config.yaml
n_layer: 17
d_model: 384
n_head: 12
n_kv_head: 12
head_dim: 32
d_mlp: 512
vocab_size: 32000
activation: "geglu"
norm: "rmsnorm"
norm_place: "peri"
norm_eps: 1e-05
positions: "rope"
rope_base: 7360.0
rope_fraction: 1.0
qk_norm: false
attn_scale: 0.177
bias: "none"
tie_embeddings: true
parallel_block: false
extras: ["capped logits"]
init: "normal"
init_std_qkv: 0.0405
init_std_o: 0.00695
init_std_up: 0.0405
init_std_down: 0.00695
optimizer: "soap_variant"
lr: 0.00234
beta1: 0.95
beta2: 0.99
weight_decay: 0.14
lr_head: 0.00798
grad_clip: 1.0
warmup_steps: 200
schedule: "cos"
final_lr_fraction: 0.1
batch_tokens: [65536, 131072, 262144, 524288]
seq_len: 1024
doc_mask: true
train_tokens: 498600000
steps: 2107
dataset: "wikipedia_en"
Each number is 128 + 24 x the weight over its row's rms, rounded and kept within 0 to 255. Layers, rows and columns count from 0. Numbers have three digits each. The size before them is the row's rms in percent of the matrix's.

# layer 4 MLP gate, 512x384, rms 0.0739, rows 13-149, columns 224-255
089:103140176130143140145141147037189121084169198147136122142140103136145113142127124119194151110145
097:102131096090138142122175146151150082123085116114156144117146128124145139097112127110126104108112
102:180157119093111138167098126147147101109172127117131149116117131138070139179133136128092133149143
096:134150104127142120115110135114141099157127151143100116134125166101121132155119156122115086110138
109:056132156142157155142120149164137179147121139110137102109136179086127097118136114125125161109116
102:156143148175121136145096119170128146107120147157090077186120128121152118126136120099098090136100
108:144154119149150099143114084110171167122124166197127111101132143104159127141127133187151114106101
105:121212133114130166142102130144139122136132113141135174097112163119159114156148146093141124095139
095:152136150125108129141166178141149140085133177117169126156134148154095131137104112147094123124127
108:106082180123161135121170114118140081155133117112108134113164110103184158107150122137096159145129
102:148103158108137126133142086122141110105140110128150145082118128168171108116099121110116092102109
100:145057141136145101135111125131144121147162138132133151112140148126167131115124125162162130107147
092:157103118081147159140131122125088150166165122099156104125067143137142119138116127132108089124138
097:163150099098091103103143144139153120153144112115074147123109107112125136131096126137121116099162
094:097161149124165135120106133135180168148120156117093117100136141147094144131140122097124164135095
104:145107129139129099141156141128118155141137098113087167090137105119110122091111162107119118088103
106:133102135119148132122154143164134084154122128111166133117150094111120131179152135145125118118113
095:106115128132164150168093118097170114133143135123152160130143126137123161126098133153113081086152
090:115115093128105151117120134132134074149178124115110109099189112111128111135099112092132188122136
095:108077149079095148093143161166109100116134127125147152181082155128178169091102087091101131164165
092:118104112119108158151141087135113163150129139105109119145107111165135154148112129134102151114123
104:113181120132140173153102118141159112122175165150138125091175153149130105147151139120133105097149
103:147151142063115106123094116128138138150187154129135111151095139105098144156104118158155101121137
106:116138154136109147153169122169077121124142118145144131130085150129097109151132089071143138132115
088:146135122119137163146154092123102138112114115117103138134143128131143144119143090165153137098139
111:125099136146128130086138161113141060137142108141136154142111153149081127141127149100096095103125
093:120117084167108131142140090112107151161150144138137124148117113106136162158126158147137141124104
097:123136159138104140130138107132114126123138058111171136106137143155131140135116131065119129177149
105:140059128162138158136135155109138108144167095121119167168141122161092097146101109103089143135121
093:123106178114107151104093114102114072114136111109133101139068147161094152128123117136116181080140
097:170133112152107137114129099124095175086134170124118085070079160153118130157121139100108097135103
088:169128130107180123118133138106139148115147141115133126126166172162116137141152136103175121151144
098:165159122084141116119143092115159109104117146121087100093160120107111157130117141083103144108141
086:144047098129099132097119092158139073140094089118148092119186124121101110134150093146136145116140
112:159173146139117151175120125114108175143159130113126122109140158152138141140122096122134135147152
099:106156103136180119120151108141148139089140145148110096093128128127146134171137132146128141120154
104:125141141113112095108151133114134146139124054083105118087157137091108134148133134140118164141146
105:128149116097142106164134146122130115110112188148141078119111104190124133101078103086122105131125
101:113135138111144125149156127125106116119129101138054132140084158125123094124155116152098147126144
097:149127090123159127112086152128086120136102156133123158111145142170089144136105135155154132129168
100:101110170151076152133148136110130132177088124144168162119152116103148167119184126136154095082148
101:147118141190157153123123160115099149101140138066171120157126129139130103133140170133156147118177
108:134131108118111142115176124119115147148164156127121116133082167183100145137143138118101138113127
102:140124150174137105084106108089117131121113167112144145133142097118124109091123132129135111121141
094:133115132134116174167149098149109140110095131126085175138130107102136114133086105142147153130123
108:174097123133109143129142081116137097152188116132138149109145129123177133144140140103147091133151
095:149175173107177162158131120130139175139178104120127125084132089121154120110133114116191142136126
088:118128123119143184116128166110112102114131126104130143139165092125102120124111097118158137122151
101:185174102158169096114160129143082077125128142129132130074125126129123151119139148133146113088137
110:086130116146159089132128158125149147148165175147126131105139105131127108140108138123134124166109
101:123129173105121138113121096123105131128146119147117128094100135172155124119126127104108092149196
104:129116132088139106146095166140127169104147103119111139114120099124111183138124111127069136130157
104:129134111125111111128113122132153113190160145155137134126081124141113129088140117108108068161127
094:126145133094113109159133134121136122112114141122132130119154158104120122137135139162127151080121
103:154163154147098109074164171104154117109110143125137140118139162146133142141125053139102117112154
086:121132162131126116165152138124135110121128128143150113127141092181095115134111104147104124150167
103:157100090144117087097170123133142171146102092177158109085089143099131148099086121069165159162168
108:157148141144132116087098164154118108145110118174178128120137186125070120143113142136077103126129
106:134140129115128105173103134108071165139145138074104117146121122117085130117129127173092129141138
114:115138142143126089148095154145143136146132109106140129174096125171103063099148133107132120154095
097:132119130126170188112129093126134161162145135087136130106149138130130146127135110088122118157148
091:170110171150152151132093104090092155102123127150151121160132105133120143123108112103141148132110
100:158123137132138122108065129112140113138134138116138168124095112112080132147136135104142113095108
094:136117154149151106150112132110157194092124128108125090156151123150148149126084139147150081112122
093:151158156122142136133172129162121102071136123129111169108137131110112191141121158115169140131160
099:147092056142140119129141169115129098137123107116124135150105155114143092143139116127100115143146
105:142132163149143144123134135114097160122107092158110128090123095122161098135147099144110136067107
091:106103119088145106131109104103184140167131201139154120105113131123136147149104144163111114119154
101:137092131113100147098141162121117125135140160103122154141152141125105124170102119130119112081132
112:115115076126134132141120128115122118134103152124149142106175128146112118153167166096126128148135
104:120115160122130122147110149151142090142134122125131112132139142109091154131114163126141177111142
112:130115063119119133130102113186130144106152130117117142130167122109106155068146137146092086175094
106:148124112081135119175141122113100104124102148120130095118117126070117135148119122132135112094083
093:107076123128118134069151102103103137120138102096103167161120115162149140162146117141147124135128
100:168138138126142088132109125119163076103118151131122149155089080150118196138128144137109105146113
099:075142145127155115165161109071116157112142152132137118136126131108094106114127143121156114187144
099:171130107124120130119109146110138121081108108142103123142166146161134129114170127157120133123094
102:115110100157144130148100144145160121148127161141090132141156162113096157106108105115156120151099
096:109143102149119147152120067129129138125154104144122128099143138060108157170150098150130154146114
098:129141144118119106134153109152120101155146120121147105140155106131101156128094115120140081133116
114:133126135131164144148077157119124139158113118178114146097117126146149196147142137105111127104148
112:114102102110113073127122121109114191154056101117118130146150099073117098147187111143079117134109
108:098090166097110137113146129137154100124100153089127126139100151128150148131132143131181099142096
107:119097135130115124144132136138132149096134136147113106166157130121127116096154119135104134123161
106:132118108128143139126123120126104137132079133140130144146098129111135130099184104143141107124109
100:093123139116097116097163154171139118113136086135135103148084059157106127115103098155128153131149
099:117081094111160119126092097115148095132152120131120152113135110105120133124146151128103138121133
097:156108148093144081125120159121147125189162131149084144113148066140095144152143153165149153114113
099:156134197128118146138150093113094123119111194130127133135134114098096134128162160085084083133134
107:123116133097113112142113114124100102152151145154087160145101116129111089066139131146165126150133
091:133076122133141111138155128116188123114159113172112122152103085133123110139113122144154110193102
085:147109153152107175114102098112114176133188119108150140141138134095150118119118133125141135178134
101:119125119128125118097184155132125097122122122150061120105095118134121126122138139122113085134137
106:144146163119133150110111105122160113155100166150125114104134137116136115095111118113122092151124
100:136092127116135148138100103111087124134158137147103103085136123112125154134168107136139163121119
098:132126145137119121071143172112066183126110050107096095149121102180103152174142107099131131118086
090:145088115134122128095138104095118027094127136161135135093133102156102117135127148173103128115114
098:120147128147146116110108110122136146148153126116144051119100133147102148148135155142175124142108
099:129121111103136144157126109130154127132072132135131153091167107123124118118110135132152117125123
107:135128147152104139131141134137142145101077112149100114156123134101098124129142112136112061138134
103:124118148124151108097100121134114166123162133149107110175125118127146142110128136152090152150103
104:122147091153153157121146151089113138129140131137128146107121143153120135147122152073115105163164
095:131158132129108091111160120108142104151146115120165080112120115131110117142140093106125147112150
094:128119189101147130167102082115153149126117118132161100100143091114090125115098125114137120146116
108:107093114134163060135085103141135112144191119134170116102125115110128112114139159150171113098139
088:091120111061119196136121142105117189119129092068121153083137123130157151106171134120107084138105
096:187163122109092101123151169094142103102096119116140130127166111133093157162151162127147188122098
102:155126084085088124124158094090110148125131119151094129098077168126168114100091116156129128124099
103:103148131128175129177121180134148132099152072099135129120145173118116126147129171089149142110139
082:147136186135165142065132113146124132156129152127117098124096065139095119148127166152104155129140
100:106107107149119125145114141131100138113128113117135118126092198108095123075133133129119157126122
097:106136140165132139148104119124148157103110112111091172108123106130084122120100126144126107124134
099:126140100118146154101117072134100139067147164124107101121164107120150141093131148148137126138146
108:163093094143139147111127153137142130145145158144126152137098125131128117153128123089093130115120
100:087129108116129102129147139118128118111143167070143118160128123139137118138118121112123111101128
107:133103091136121107096165146093148088049119155127144124122132147131138143126126119128181103075143
105:148126138136102135105093110150132153151129089120094117135162145102083115115143110134123105124122
105:120136158157133160145108104153087100127116122130134142101154110120165138088119134108134134123133
107:136116138116144129162070131157139130114132101146121135164152083162122158130106097096135103140120
099:146127128114132161157157142100119152109170146128143118139154119127110134149100148127090148104158
114:113117139134167099103097104087151117115147136124153110124116149121156116137096131131087115126136
107:103124125136155054113106153134138115134130102140144119131178096153127123121136123092131074168107
099:060104125115102145149126144123122175104087084116139129102143155138092152164073156146101142108158
098:135159112104121086152128126119105115124130098129120125151188133150095099102115171126115103161143
092:150116118132129107142109156140109139139142154113147129156156122157114143077109143106139135082183
083:134102170120140136153128118106135153121140075144115153155135114134155115119146131103164165134155
105:137125144090141097129121078109150128097159125131158135127156096100136177101119155116143158103131
096:129090132146113145176147104075135136127150145114132123121122146074174136132127128123109120138097
099:158117158144167117138156112113129151141153132094152120110148162116120114087182147128116116108095
095:119125131107123142165132137126100127112075108116139135136137154162172136123073132106154150140128
098:133124106104097155128130108143105160115136119102128090105130102132152117123116075134095129124111
103:126142124146104116139106147082150103132151149191146134142105154134107087151152148120105108117159
101:185161139151114145145105116141128105141092147152094133155122076143092134120133129154146116106146
097:124155115104126119097091165146147119129137105126150124155145125132100176134096108097155116140108
109:150157128163134136117095114105126131139099225165124092149168102089132156091133136140132089166119
100:197139086160114175156104128131138164135154149096123131154128108159108090122140127115093132140104
100:133159089120090131160151121128132121142101103170130127181177134119126123126135093159151121122151
# layer 4 MLP up, 512x384, rms 0.0784, rows 13-149, columns 224-255
113:100087111139116099151128142100080126149116117125129112108124102166150126093135148154118141112167
106:108138101136139137124149154140183163098130122141114136125133121123156100165121114150132117114127
094:114151105132137137130086124084078123111140168126131112132106107117129143127123161186118128143131
082:122111090071124115109166103121095108150115150147141114130151147093134106151099160106152068121140
099:094117134102107114128135138120125140061132147138109167146118148126142153156127104094113138165125
097:068135163161159114136129078150084132123116173160117112142177118125124104148122147122131139145112
094:113159089128143162091138144177136104131120134075090155118126129163113170136123097138097105152114
099:122115120149162094129102104098161129080137146140134131120130163145093165130123143158091161136133
109:129121107113155129129157062102131138170102177142142121123170118117137139106117148101109104099112
095:128117134098147143118160154127149134135192103147079120110137098119123150093125129132131122151149
097:125132122163124164159115150115135114138146125138092102130120144076128117137131153125132104146137
090:118163106100142125162129079131131131086126121103150116112095125131130126160114139133111176143129
110:146150121131084120145142096161146148125166181151106145099136135076113140164154112131138122155115
100:145148067101138144120140125091134183137163107106142136150085102179132137152159120096156105138115
093:140120167166168128157141115135107127134179156133118124119135143085114102127129153112127075101133
097:113123090128153114133131135153161124117074155115115144142136163135144114142119118108078133133136
100:117168123148143122113126131123147087129173113123086094146160164109130136146153166137169107142098
095:112093168138131115175090106101162120138148167158151154130160130126138147129079123175127097092161
107:119139125124088144151146177092134114174106068161106139105156138141122142186121166123144096143092
092:125072202109136126085148125136104110150128128124118176134073115161185176101074122096107118085158
108:108130118141130145098131148122166154121115190104108146104130122088120098131160123098135112111155
096:107125109130130127131145160136112136143129150143150128139115137174117101090144167149089110107141
101:129186097132139149124128128168177137133128115143113137168155140102128114120103124084092084137134
103:141143155130128125127133112141116161097139108144130085153155162104101068127158130117186125163114
101:175133111086080091153089132139086154147165124136121106116142099084160140108124118133118152128098
102:119107099115112110127091158116112106146109106146162135165131137141093133121138089121097136118144
090:149132136115112136150096134168162092114156131127126131159105117100120098101105132130114116148132
103:124141123122093177185076116164138114147121114155106200132131136123114137171114130126128134151120
105:129135157135099077133123145141118155090128164130181139119124124137110136096095105138149143166115
111:148139139158126179130139055131129156114140119139130074097171119097153146081098135107116118150134
088:122102107073104135085115133130124118146139076131089171114131127119125145131150094112130130130081
107:122174149116135134145110154131127100195077131145131107117143127111134140134110145136116088126135
094:132144153109129087125099139141090114140117162126113115036121134141096116158076133149157120115095
101:123144105143099104104139154140094076086150088110157123132141112154151118123166102152121117115117
107:132112140119115144152123140123121142190164165100140129134172141155128141132095148095156153143123
105:145102154110153138121177138135129138161108137158191163157121132134090151123143147122135124124143
103:126137128136119091109135139128100115120180153121125124152098121162095135116128150074147125134147
101:123102125117093132060125122121125119149119091092118119120135180088144125175147162096121132126095
099:109119122132158068142112124097128164154159163125120142110107194147105117140113156109147101129138
104:119096108076129141113129110140128118089079156107117101119137116163089116165095119140143146155147
093:130178155104113101117141154120127137137117156150093114109118167167114113119132101134131107122147
100:133166122059081132109111072127132095160100100130131110135072118133141156134147054115085085187108
097:159107111131109096143086160192128123126094107147165164122177126101150144134151142141135121107128
092:132095130148142089097115178111192141123101116133084133149101095163131103081134069129168125088108
098:137128125129126092147112161118139104146088136127171172143145160126147111094151122113113147140119
105:124124147183131063135107116138099143108151134123144116129116164117125099086100110148121097119149
096:153146143096131093157115148142145146131108122131143153136142144129109158157123089151106113115096
117:128130078066149108151115133136064143118166120131126117113156145150109132153125119086136145128138
105:138123119120118142137109168174108114107118110103116096094121119134103124182119122097125126151107
102:120176144113149080155126129097117156136132091143185131085129110113134097113145134105142148169127
109:156094123104149130154097149100107134164161094184139103180164142135107122142084170134121154162126
093:126142119147144129178138080115122053153106132135107145144116142120151101132131160113147132130165
085:144084114145112166136130143152154129197182173165146131134121082137101138123096076105125084142122
089:122144170122122085124110145161126135154108121113140131093106148093132081142111090103142130118127
110:126120135096179088131141098119049165121148096113104095135151088102124171110135149124173138135146
110:133128113140128128105135127110123117132142126122096093097092133140152106166099110079140105163136
098:127109114121153132139115108120122166153123102124120147146138134136090106129122145133165128148155
104:071136154092082206191167111153145149127130126101127108096099118160168131098111167146151096141105
105:134137133153113146097142099095165093098131122118116107134111116128165148114133159146151123129140
124:115100157124149106114171132116128135168117115146140144134111114111134125125146142112141144120160
093:111163145081119132133087116128134103145148125145134110110119166107075112099096113149111144086136
098:163112116117126091146131164144146120120133073120118125159101091135115122149102077106128103114137
087:074100113088158132107143137148129128156073109125130134160160148128120105132135153131119125154105
092:094142146102128140098160113097133123161099124162103155108130170135111094127143123099101110118152
101:134142123105149116137113139150124164143095142131182137105104110140135175146092109144122144163099
090:128111128172109128139144160126134109131139124092173094133128112157166128139090102112089163124142
102:142136112112120129110113126106121176110123131116115144147105143137150097124119116119119128131089
098:127091131090164129129103112143125116139150101115137146074144137106095150117144108158161144122136
095:129143154156122179139106099170151137121146155144105138112113138127174169111127152095178118152150
103:137151140136095147126135089161119089152119124124155152094210117150140129137160138140149133139108
088:149134125120115097150133130114116138146124109118153129182189131107134167087111123106156175137111
103:134119173160140138152111154107140115107148079098113143143103044177140128135131158162114137123117
086:171107096069151132175159130112105097140084143144107131097121140106105151158136129112150143080128
097:110113151108143146141140117147103134134091092142133183105158136142097103093127132173114147099071
090:156152132156137103145112101073142126095119145149160122162106138173094199148114123087113132181102
090:116140154113117128160172120090125144162142219171115108132140142151110109102136146191138132160167
101:104122145105126149128124149121136095139119130115131119120138142137102115129169138174153146130132
096:114116154113122103131149112119124149109098110117170125128114120140138113198147173127127139091125
090:145120122087154153147133145100104094127120121153133141118072189168140134147151114113129120170125
104:124081128125154078128114129117181134190103115144155141122105155118131127153141119108121125147153
109:154144104110119115125133159121106125135166071135134103085130173117138166160130138137122097139125
110:094182134126155104132140152147136104140140173150142121100121175154115150119074151158128134147151
101:147124157124116144113091173156130147128107143150134129149129112130111141114126121156133154122114
092:149136138168151130133145138147144146112139094096148098158151162076132119108158123112156115166131
097:106167158120174136158138098114128103130152144116144151133129123123106087111133126099125162180139
092:154117095141135128092123146121145109104094118141113098116162134102095159088098088114103110116150
086:107094096144145102127102115132138086118118124146145105099110100099126112130135117102112137150174
097:133143101118099118124109119166132144106167104128106158107137100170131135146128111122125121147131
093:164143192128122107106154087103145127116113138151125150140133121141126165144128127069122086129161
102:135147128138138114129123102096174125115114127151140132132137144118090094139125134120125121093122
108:101144126120098133113123118134099131151113136101122143098156112119139156108183095101132152112173
109:115107137126088120123103105106092095110140145142107176147091138159137098208122122100114136132119
102:151149116134195150132105162153134105127127113111156158123072141124132187140113114118147149120141
095:123111120148156140109142109126138113154141168126127131113134121107140142103140139147114129121114
087:114045114121116123131104109089106107117158144132129117092101131126087168145141114139120171097124
108:140129099148132137159111117116153121147126094128127108147141081131167107110145153141107134176101
099:151153106072163162112099143098143120168118089168148141176123092112132137168104148097103176138125
103:088103182132122155131147164123103079114101118129117164131124106152152119094145106133120109111120
096:123127169094122114105152121135130115126138137118115130124116158130139130133091120130126102107150
106:130122136101143166137148126092144137116110135123149102105132170124117157166144150108180161118117
097:116116130130116143128157118127104154164146109133124133121155098124133130098099124131102142122140
091:141173130137116133132149110131132134119166134135148131107129162150128148152092134109119085087169
106:142139113130140116131121119130138109112127117156108126184154089152116143064099125139115123096107
099:111180111116155130126120143143092135123140134103105107125155120125143136136140148147129120143167
103:142125127131145115082099096148094120113120160143152130104145136108162147139131133150134118126138
118:144127109153115122124141131075109107126092155104112134116075141137142164145165165150148088098137
098:112151153135105109103089110111101098112119135130141144103100118123117152144104121132141167119131
099:144142112127125115104130171089138149091165099115176136114129135161115144106154104118108105214124
102:137111124133138122149132121126089127123097156083143104097140129112118143095109131170138110119121
111:144126116149143179134125076166125145143150073139140112079097147131139132106150168124117131158142
097:093140130125154141120143141142128165132136122120147134133100124130127152113145166162138151114129
093:096121143152143150143133123134102172116148114095110157114131147144131104113087105128107123095151
103:097145105112133145136127144138118143081108110138127131142123138127128145092131165149107138123125
100:122167166126125129111119106136144187092094100117103104115169175120116108144148137073150154145115
108:077185161131100134171149100113116183126102177068147108126101131137140134159120162091143108124128
090:133121099138125114078132127097147104058155152114141126131086109130136159103103146092141115095141
103:118175123141089098089105150135137144101105112124126111147140140154119132099130112125108114113137
091:123140117135109116105149154129152114162123133110144114158104121146097149129132129120102109137091
099:129116109144124136131190132136151103143081118095124168103131177112131111137138137148159136160109
094:139201080098097113083141162190101124126116171117117144100127169155124113133132104127126143106114
105:132119131160117086091182158136151082109117113167139143134144124156122144074136115145126102120113
091:139109089089151157133122120158124131148141170129116163124092145122108160099137123120136153142156
103:144071115125149108121145120150137093142174135128104145127115194103151126140128114146153131153121
106:153074137181098104135128085147103130095117111181055113191135114033099115169139133152144133124092
112:152093131098121100111155111072076122168125130119163111116140133131142112152102125146126108108138
112:122130111139142146114125117111175125122136119088139166058099140210128106167109140094148122111145
098:131107097123138148151110126097119169162158101094100080139149121146093112163142151117167108124132
087:152140118108111132092123137141160100110123115160109144159079117133082137120158072115114130141136
103:111110102115164135131136087149106129146144111154095124140122147159111134124133169140150120098152
085:157141166117110123142136149095120118136073091138139139139138150147178165119148145136165176146169
102:101128154130103143132116152127153106115108158133110170142089150115128142132102146129112085120121
097:125114125107106125149101125138122172137130079118109112113133122123116103122125113095154139144139
096:155101114131168157091112132119119124164114103150130138151103121153110161144091094115141112122095
089:127178142124101089088119207135124136140133152125157124156156124150121136134098143118147126094140
099:137088157115092126139136158096103138160132180144107097114074106111160129106115105140093104129119
091:176141083181123167106133127121117119137105116111112109134137076132122127118142135118103157106136
097:114108099131149140143127163094149141138167092113122123115079138123135122121108113084131120140129
# layer 4 MLP down (transposed), 512x384, rms 0.0567, rows 13-149, columns 224-255
101:138163147101138171109140122130149104114143141147154128155152144157094150166144135101126123118093
110:161117106126137125144126139145065102131114121120137145144116134128122107084099145138113156098152
101:122122141098085121140139139145143176161130134153129132129149116152125094162148070115089112113117
102:090115147144112119143126130142124128085136108124096113124164099150109106115140092134193141124100
099:140146112164140128129105143175122130171102096098109090137161090093135104147143151140105112082104
104:176103101116095104139141141119193157173135108134105145155117137150131144102139119092133128088112
106:121154079118154141125121086152155110108101134172125099102126142073154120133131134136165135123117
102:148140113098121141157107133136115083124106072132124142150107124125113098122155140068120122123116
097:122170122201114104148108207144114135084131090089110107129098133145119107128139117158137135167120
091:156186098119138114161097134108094152082154154150135127119142120130099101124095132136154120105124
096:118139117071117112102107130153138083107133129121138157104158107182092133121142084143134125081115
110:143060138164098143097144153132145230206129112134079126118154167161149141100139154167147120127129
098:122127139132175137111104168081121084110095074123121112160111116157129172090098139118136131117127
097:121144129118142151082099164126131090121123149119155132125153105098101111124100122132144144120149
094:114122087131067132103131168111169093125131134116131113150091108168136114108094134145143119152132
107:124139157167124126140132130109131117126132118125101159135124125150088094068130135143137150115151
087:135149105136104132146118104095140186113105140106164113092099109123135144119104084093149181119163
092:125134150090123085109142124137118173117151167134098108179135100144169119107138116101145144164118
092:152114131127178118109099101149116155091145160108166122163066099124128088080174088101122153105143
105:194120144127155089134132136153109157119117160134111135101147139145109112173125147157152123086120
106:171126106130133139157146088098123084116134081141126108176142089160127142097112134160128158141103
103:158102172153124122112126144128116113127074065139126091125078151068106128165085129144112139145091
102:128102113126108103138143141106103129125110159150125116128110154083151144122167147156145159150131
099:099125073111128162098133136103140123147084130119086150115109081152107147099129113120111139114145
099:093127132145156181126180111150134153129117164112117146156109147140118134137129101123183106122142
101:133134143125122158145099103143081117135116136120124148135146115102135106120060101151127168102108
081:147153111102139064105122135133151077170118126145092107169169109130138136168191120133105167152137
108:142098121102148057052138149120119134121115143128152090119138120130145137097135138124104125085120
103:150192073120176184141127136128137137162162087116117119133116137113107165118171152134143134118158
099:154123117105124084115103199171128095137135148123158205144081151130138149157135159134119147098103
101:129140105130124103158126135090119118136153127118105121123061095145142108157124156113128123128137
090:108112119124125110086164098128167174092166107090116133100091122106122139135139101106145166108118
102:124141131115155143195121104155133142087127144159141136134115142099123150126147151091143126118127
098:133104131119114152120137097096150137172109186161116136150154121119101139136089145104140140144109
104:130167107139197137128114116118097059090059122139152169095127153119108140135081141141121114132138
100:114138094185130109104136118156145103075138155108102112118143133134136116144114121111115135189139
103:149129163129133129151090105127126110090137113129104149121184121086147123160122148141093160079111
114:140118094136117145147158099128102189132094167146114136096130098116159093094101117132096111155126
093:148121146116094146126170134141152110110125087117154125125097113112111173124151110161135102120150
095:123090150183119091142125126095133177153147118124130153135082149123169143078149163142109130083116
097:109178120105168130188144114122124097173101168100145162128069100135152118141163149109143104126096
078:133159095188126117141127210154130177086118127107096144146166125168165093131107194171139140069160
106:135134108133146173091148095075121154171174116125112103099089127149096134117136175114150161108150
099:124120127121119147118098079139092149122138146141181117104171168117129171155089155145115140121174
096:102125138133118157129128135113123158080134101124088123161128109110104107157115127133146153115133
094:188105125136135154139142145157131132134135108122129119133156110144139166163153173108166136100138
099:106090147136163135122125110150130116120105148126121109131082134104113166090135146115126091141126
100:119084153169105148110152121113165140151080123110119143134134107153133122111145133155115119157135
104:099133129140122092135129109118120190164162063127153141160147127133158134054115160116145121153142
102:137102133115095173155126135123146119099107126113149106160123124125128096143118131128118177162171
091:147140127149143122103106123151160122091109153066123143085141146143125164131146093124126142093129
092:143139140103133121138126157105137175125144105100132131137147123122120130097171124089069118138160
104:103098161138104117106129097122129156107117096127103121142152111144146117182130092119155149113119
097:119107123102160112120171093104149169116142126127152146140125083136109167137136130114146168172105
084:120147109163090176118128148138164088136106187112154150146132170164119117115146116141090106149129
097:127095151089124125163124143156110127115168124149141167152153119127084137103151145154158152089103
098:134122108109132091140126113081153186109110150130100113146103118124137172103134107133160120132104
105:129126161159163061130135163162105065145114132139123186172112153112098106172136129127129134105137
103:125152107103106127141121117114077038107102145134160151133122138095096117164084099130091123129153
123:135166134163158145087151184097146096150122108144085104127134112097140145182163150165132128142153
105:125121131122147064134106161104163098124114129182139148118132108138141133188157127141144170159092
101:143146128133139133129103126160107132157121159121124140094108180160153139143145203150104135122136
102:118132131157123187080134141168171135122124139122138146147119166100129155128166169134148090136077
100:088154140105104080158098098099145082107118106139091069125151136116144112137096083117144116077101
094:119123113154133159112147123108131118103180110144090163163176093116108148120132161130117107126160
083:124116168101117167101142109141109160098142125118099130135096108159105145132132154133179146107119
107:152144160130127156163140097115087183120137148146162127106129123102173169120127144126126113107116
090:133088142147077105123146143132156156114128133137143102149150091136161120089106116117130098119127
100:124119076130154127063186146097138073124133104122146093145111194098136142139134133118113099148146
088:143127122127150116108145130095115172146145108117086129152101124148100127088127094132101136130148
091:131136114117139093125113101112117067141146134127099138134158122113173113135119098117115079128168
080:128087084116120128118147123132073099103086151172125114135162140106110148113099104123119121128127
107:148133148104136152080143119158133125152163123127120163143115158206088118123167088131106106177171
090:154127124164128109128123126113155137158134141120123099118096123112178140126112124102163091166153
097:100103129133124160134127128128111119127103116109095137104151164093162086159107102109144139099128
105:182100132169115133128105163146112129147103142153124124128122128162099141150154106151130115068142
102:147124161132104080123121157134139119144115135143149141139072147127145146165077122150097118127132
095:139124146133154141140076148140134072153156160153076106182152169107095138089094131123124101205163
104:137181139147107123136153165166136163155147145114120124143137102127125148072095124100176116132146
100:134205102147099210137133116144124109065172149104122103124147124111144110099118130155142109074110
089:096145148179147156125154134101170147131107174116132131173158116148136100118138094108168110132119
122:094122138127099139133139111116109181106073159150067138138108133105092114160138145123103129120107
109:135139167094140088101142119121106154122148098105074108129167175089172120117094133118112135123127
090:121160139092144127068123111112099053116132144095142150080083138107084135119129132098118127131101
099:107134099096110102151097146116139126155171127111110114156131139141127099138175119102123133117120
098:137158165110154157160151134147131167142149115109108146084138158104176112143148144138139119153134
106:147140168129132124128164140133115137139090132167150115161138132189087115136113095126155156155137
101:104095087114142153175080099114112124134106094108159136117134131173171087113108098127099164115123
093:091142094123145102107109162140150145125136059083135111133122139161162120111082092172150171130120
106:169103132129132123124111154111111128140133116137135128123082139134115150102141096150157120162130
101:139123138142154140115153107110157118116111154155126122140134146120112129136074152145128100138101
098:129160110115172133132132149141165136134122127124154109126122128127102132048139131155143093112124
113:096096164166105116122143121119101149127145115133118116098128109129158094137141127133107138118122
086:138119084121140142164133137088128159073180130099127097087142143100141078144140120139146136129154
100:122122128128119106128156139150138133127121128127157179187116148122109113120104131118087124080122
088:082142145130109123089118171130129111090121146113177143095128194124102170145095101116130129071134
107:101140137121122130123167102146113128126132126102118128072122180139096159147145118123141087099094
100:130078108167121150119134153140132170142154137154130094140094130137139149106145127156134140149172
096:106133099157136152113110164094156140157176120093117095145118127152150118113128112100134152118137
106:118120121146097124092136175142093111155110096161117138140132117097112107126159144138072107140158
099:133164129166147114104147153128116152142113139127085126132107100138145113162157142135151130150094
111:127100157113117122132111099148123163156108124130098094133120113126121085148107128183120182110067
099:113115156131134098114088134145140125111118150076147144117121171082144115170153128130159116145145
106:141119108118095142134124094092116130119137128138140117124114095120133125133097130143101127138098
110:131133101129111155165135160141150064094102108117137144118169145144114131157084080102124142120120
093:101181145104137135105127124195141082173168113159167141103180144142103094108116088083094155127117
096:102094128114106115119143127115146127143152119112116087140177134168123104138117154123086130124136
106:134100116126142059122159179185158139128110146173117128113135108115115133149153125102088122148155
110:124170072096110169143112116162100057122140128139141153139162100155124115150109123116133083076127
094:107145183099133117090138201096095103139117170145103146173162126127152144178084075115150109116163
109:154131103099121134181088123110097141052122129138152101172069109150109136113119116134177114150108
104:106151133141116135126144134120146138147141135195156160168104152175118149138114109107145091135160
101:163141145127130067126112145100136125186156125120113166155149125155110125188123082135112134166110
112:115122099093152112089136131137156124131143161144112132140067094139125147155146133106146120122106
106:146096088104161105096071155170112112156168104153124147133121106123131100096134092116092148135117
095:082153138122135106156070127155104137183168099167092130127119121159133134133128119111112108166124
110:139087173109131142133165131117158127130075181118160096119127173130091164122169126112122149083106
090:133121140164126148132128099121102112112130138101143120089189132113152133077096137114141133119127
093:133101127109155112123074121121126064144099123155108140170129130158146119149121071116123108134104
099:136079155109141156096164142114139128136130103114111159131117141094115153120134137142139147132144
112:153100114085158163124110104100093073113147124119133122118126098139123128183129129123159153087110
107:126116111167185116151133113103147146126134113133139118129129130130144105112111160080107106130092
090:102131162098135168110150136106122131137093147127146138119112114149116104153137135163111132140145
103:113212100129157162128145161129171123191141101077193116096108144146184150076142145104097132155137
096:116143144171139146157126159175158122115140137141116162170110114157126161093157107109157157139125
096:125136129090098106156123148131073100120138105118117109171152114056149149092138115142117140102122
106:097148161151142116108147117131161133077110085107151098116142111147127144100103140099119123116132
085:115115159145150119187169094121148138119152155086139130081124149103152132124117138150138119102108
093:129126154144108100143143180135138096105162143110170117090124102114158146095139098119091112147100
102:125129119136112101082136148128163131164123167150115137144107127139112110104174125146112099102160
095:146121121147143119124123097129149120177144117122163083113162102124170107156138115149159134123124
104:136114131137084144165124084119149133153177127122167114163119142187143103158110157161138138097124
102:113143137133124124159167133123101177117112094124153123156091183120127111117153134127115102142158
103:148130140129102117082169160128136196141133141123095143129127115126133150124160149122137098112148
102:137112109135148108143128132126177119107159097117139144120141112169121133164119121159166138086101
105:119129184110119091087134160144126121134075128117091115039138106127160141149107109117154116107154
088:119124142115095104110153150141107132135175128114103086173160099147139089144139119166107139126153